config.yaml
num_hidden_layers: 10
intermediate_size: 768
tie_word_embeddings: "early"
init_std_o: 0.038
init_std_down: 0.0
optimizer: "adamw"
beta2: 0.98
weight_decay: 0.13
max_grad_norm: 1.0
warmup_steps: 245
decay_shape: "linear"
max_steps: 4697
Each number is 500 + 50 x the weight over its row's rms, rounded and kept within 0 to 999. Layers, rows and columns count from 0. Numbers have three digits each. The size before them is the row's rms in percent of the matrix's.

# down: layer 4 MLP down (transposed), 768x256, rms 0.0592, rows 487-497, columns 0-127
# up: layer 4 MLP up, 768x256, rms 0.0652, rows 488-497, columns 0-127
down487 100:557549417558489508537515521450498487516474526588538457454438518475522553486502517555572529580505504585536459515452511496442517425492528497512551397397452569545387531508478508424459415527502477490500401563506528561581615590521539556487504547511567519497490453551513475571540462600540439501503474442472438455443550470443550562534474412479599489541491489520434495474441475477504470511538
up488 097:524505403452466553494509384528432477484448378474534487476529516542511488597446526422478506470464459448570522467488536563541591542469421490497532473469468465430519448483495428581381397505480512549436493571555475519558510474474418545482525455464533425529601588548606544472425470493490489512626396538564488520482450500536529562422460516465437550595537436523534465551485458451521590577466
down488 096:470493625498468454493585528438514515511570543396491457588493499523581556417596531498498488579444556498519547513437461507511534468540541482520443441577495549511514509503457468484570543612456522453531476480566468430419479416461527495572465504536500585410416480529504514467464530501559560516513509484486510473459514514536458517513491409575532458424473449546550565477626480458436422531458
up489 093:464422382528548537480520452503523465421449497578561588463521464483472535395543508422502518579491527528540546472556500552495520533487500457392443586483426476549535524544486546498513424478586550449440588524576451544471471386509464622481537507582464531380435482632464488387512441585513577427496501507483523540462554568485483517467514512568525462509547466506506511538590577461425440495437
down489 093:548609512538588504515566481543559529531519485497495513500411544543545577493495608634539551412450477535475456604463627502561500417501391539413526505543472513456507456432449537507451498489383450491432495553543504436483555617436427554651443419441415524510531591437526545465512535470504518570451451526549529483479624525476508442502549498484462566593498499479452513448442475550504408394526
up490 097:546532520538481499526533442564512430568472549459503539542505492385458473521484517468501472448484593437451509513626448554489497395522572558484494504520500543469499488485523602419550508509437461537450492473520491522531595420576582432535529450458617531532532552458522553458498459520510373440445479446434474562551429493446607505478504578424514514608563491537522510406551440494465533594466
down490 101:526436567518521454517457444492488488487515502478453485507561467516480473562467453431470480543466534426483570556542471594521581516520564515571470568528501458556511475552498442435435553526553534478454467393510425548513503463430508526414586568508558530537407443473499567505442506485534539552567571550425466464604518549481505503493453429470547563494489549451556593411459413509502482451485
up491 107:526423473461523515601405471509632494438443547589482547424461401464512530499526404562558450479484513491457455456481493602515478484449472519522418505423520518496443499506426444445490483490525561532437498499516531585491503545585493503410431545505492492615544462505492474510464512537487490571498417476420521496486563511528533492527425572573455409442505448515525515553557599450427453525582
down491 111:542465472451536471488458442514547506489474490532514426462528561443401516453517455477485455512490426470498485485481508587487450547442497574492515534521485544579430455474403530497514499509571601507512525381571452566466552557551497532438468414499517428609443527511462511600482537548417503576420492499466555490460526547536497485462463509518494509419480412461471567445558542441490467635497
up492 093:424531571562433535602371553490405506546492479540489570440467553468500593616504518484457520500442403585464519349543472492421569542434634535507550486531462525549525447547480496497479505412520526461596500510465478447516384464521453477500454524505481560554527564472614475526437467426444587559553573562587581436448517512525486461519531541456520499420471526472536479447563507515552519525523
down492 090:579513499492502534498477431551451547532474525384556476555473576424505389472547521455465560512510516464513443488544551432544515429500521547536439558422387530555534461455448519473526502542498562536467543498394451460518485465527485497510521476486509539553468526430547478456477537501529487543587509533523449492470498512475453484538430516489536448578518449540558431567612560477481589409687
up493 099:416426406523521505588449494553489390475496581501486544497475513533505463558536598448547537541488484519624492421619423500493424496505419508555551493446538483448509513590547451435542498548432560404513510570543526546488534446584537453414482545492538470426511454528428496407520539457479494542553471543549547511554606438509489523467535536563506445556548479550559502491512532508524494494615
down493 099:453513464462458540489575458478450510509504490504518560519544558607457521405444487486422513570455428532471540524476530560421462444448472586539533520435485464426612568551599431432545567510411538469566567468525510587463545536480553501383559493531586499497562497524521460489478608451462543556488472474513493446485529489505490551477583467473373485520562523618515394515399481529611514406536
up494 104:414520549467535447441419476480398546493530405573504460485533527450600487477532442461551518474605442488486491480604402434472493437529608523562521580545536431457504477429545553454504423525456514515478391501518413469483470450511474468546424526483485513568538537466550654484514482525446523485591447491528542500490530564506486406471423575466629535494479532617537501575500500556543471491570
down494 102:562459490487525410400431469535500570473478529504559513518469489489438383502463477481452475503503513469509448456403434487507455390556549453614472486549475498482537487535553549528497520547525478504486546412510505482456487474595620436548452608538470527582540491501569602465474435533632506509486534506534448452449504558495518575515403475479537572513479513567496557499506483506520474550434
up495 098:405520435432588535429524392462505517508455588427511490519461485471514591524601542479498506551409575505462555448560494426464514529483451553604515459491454483442423451433564510499504401524445602566491477477461537493517503435541481525502478513448529505517445442538495548513503482519455477432436421533564523533481418481494516536441460528495464465522513513501607423424461541507571508528515
down495 097:414422445483486564429472483413506520546491453522547456484532637461531520440596562544424384516510430569513490505581477484447482499532515404506517471578435435461460501435528505487531442441545531593528499482511437557519494517512496448611521548556615489493481446498566522502458538577549471470503439567575487535509499645602432500583441579494471411548479469571496529488427555480504494517543
up496 112:525514442585484491510414467483583326472360507483474467484475439506523517476590494434451554568529495485478511467476523464526569471415500526520533505565416565531491494558396576512454511531473576493580427514519534531508406504573542537578525448580529437505471581593503510531481489494477383367519481468535454572503572418417496609509542549447483570470501515592479512517553520531457541494503
down496 108:475454487556490450423483492506562476552491439509459483575493449425505546445499526574500559547416484484537514491468542509597413492536517443545529449538608544530545502588440537507528594402430456490566545486501539487381502568502547470529442427479552447515496530465503487572521502419482448539540522467448426537462453428577473384519549477501484512414545562468400555519523525449566451415606
up497 100:465505574527549509531496532446410452445372428468477549568471485468532524521484608388498470544512429562526496511427451508465486533503479553424534535495410449510483457388536458546562543483562540428604473577487599624570420476502477457555594515593547518495431494541593367483584494553521505431533537531517442546523505532434577477452501581489556533427501429489435433514434557510426491518478
down497 099:517460538451514525452494561429626509482484510533525441529460428523552554428485521549486541552522493514517483398433411539476420491578460501530532427442478491439558431485490509575483504533497578494524574602449474547436525427534529535559603413577476473585545548511490479426526419444475527529532406564502557532569493529498471511581457524513506437466532473479470554470485400507448459473424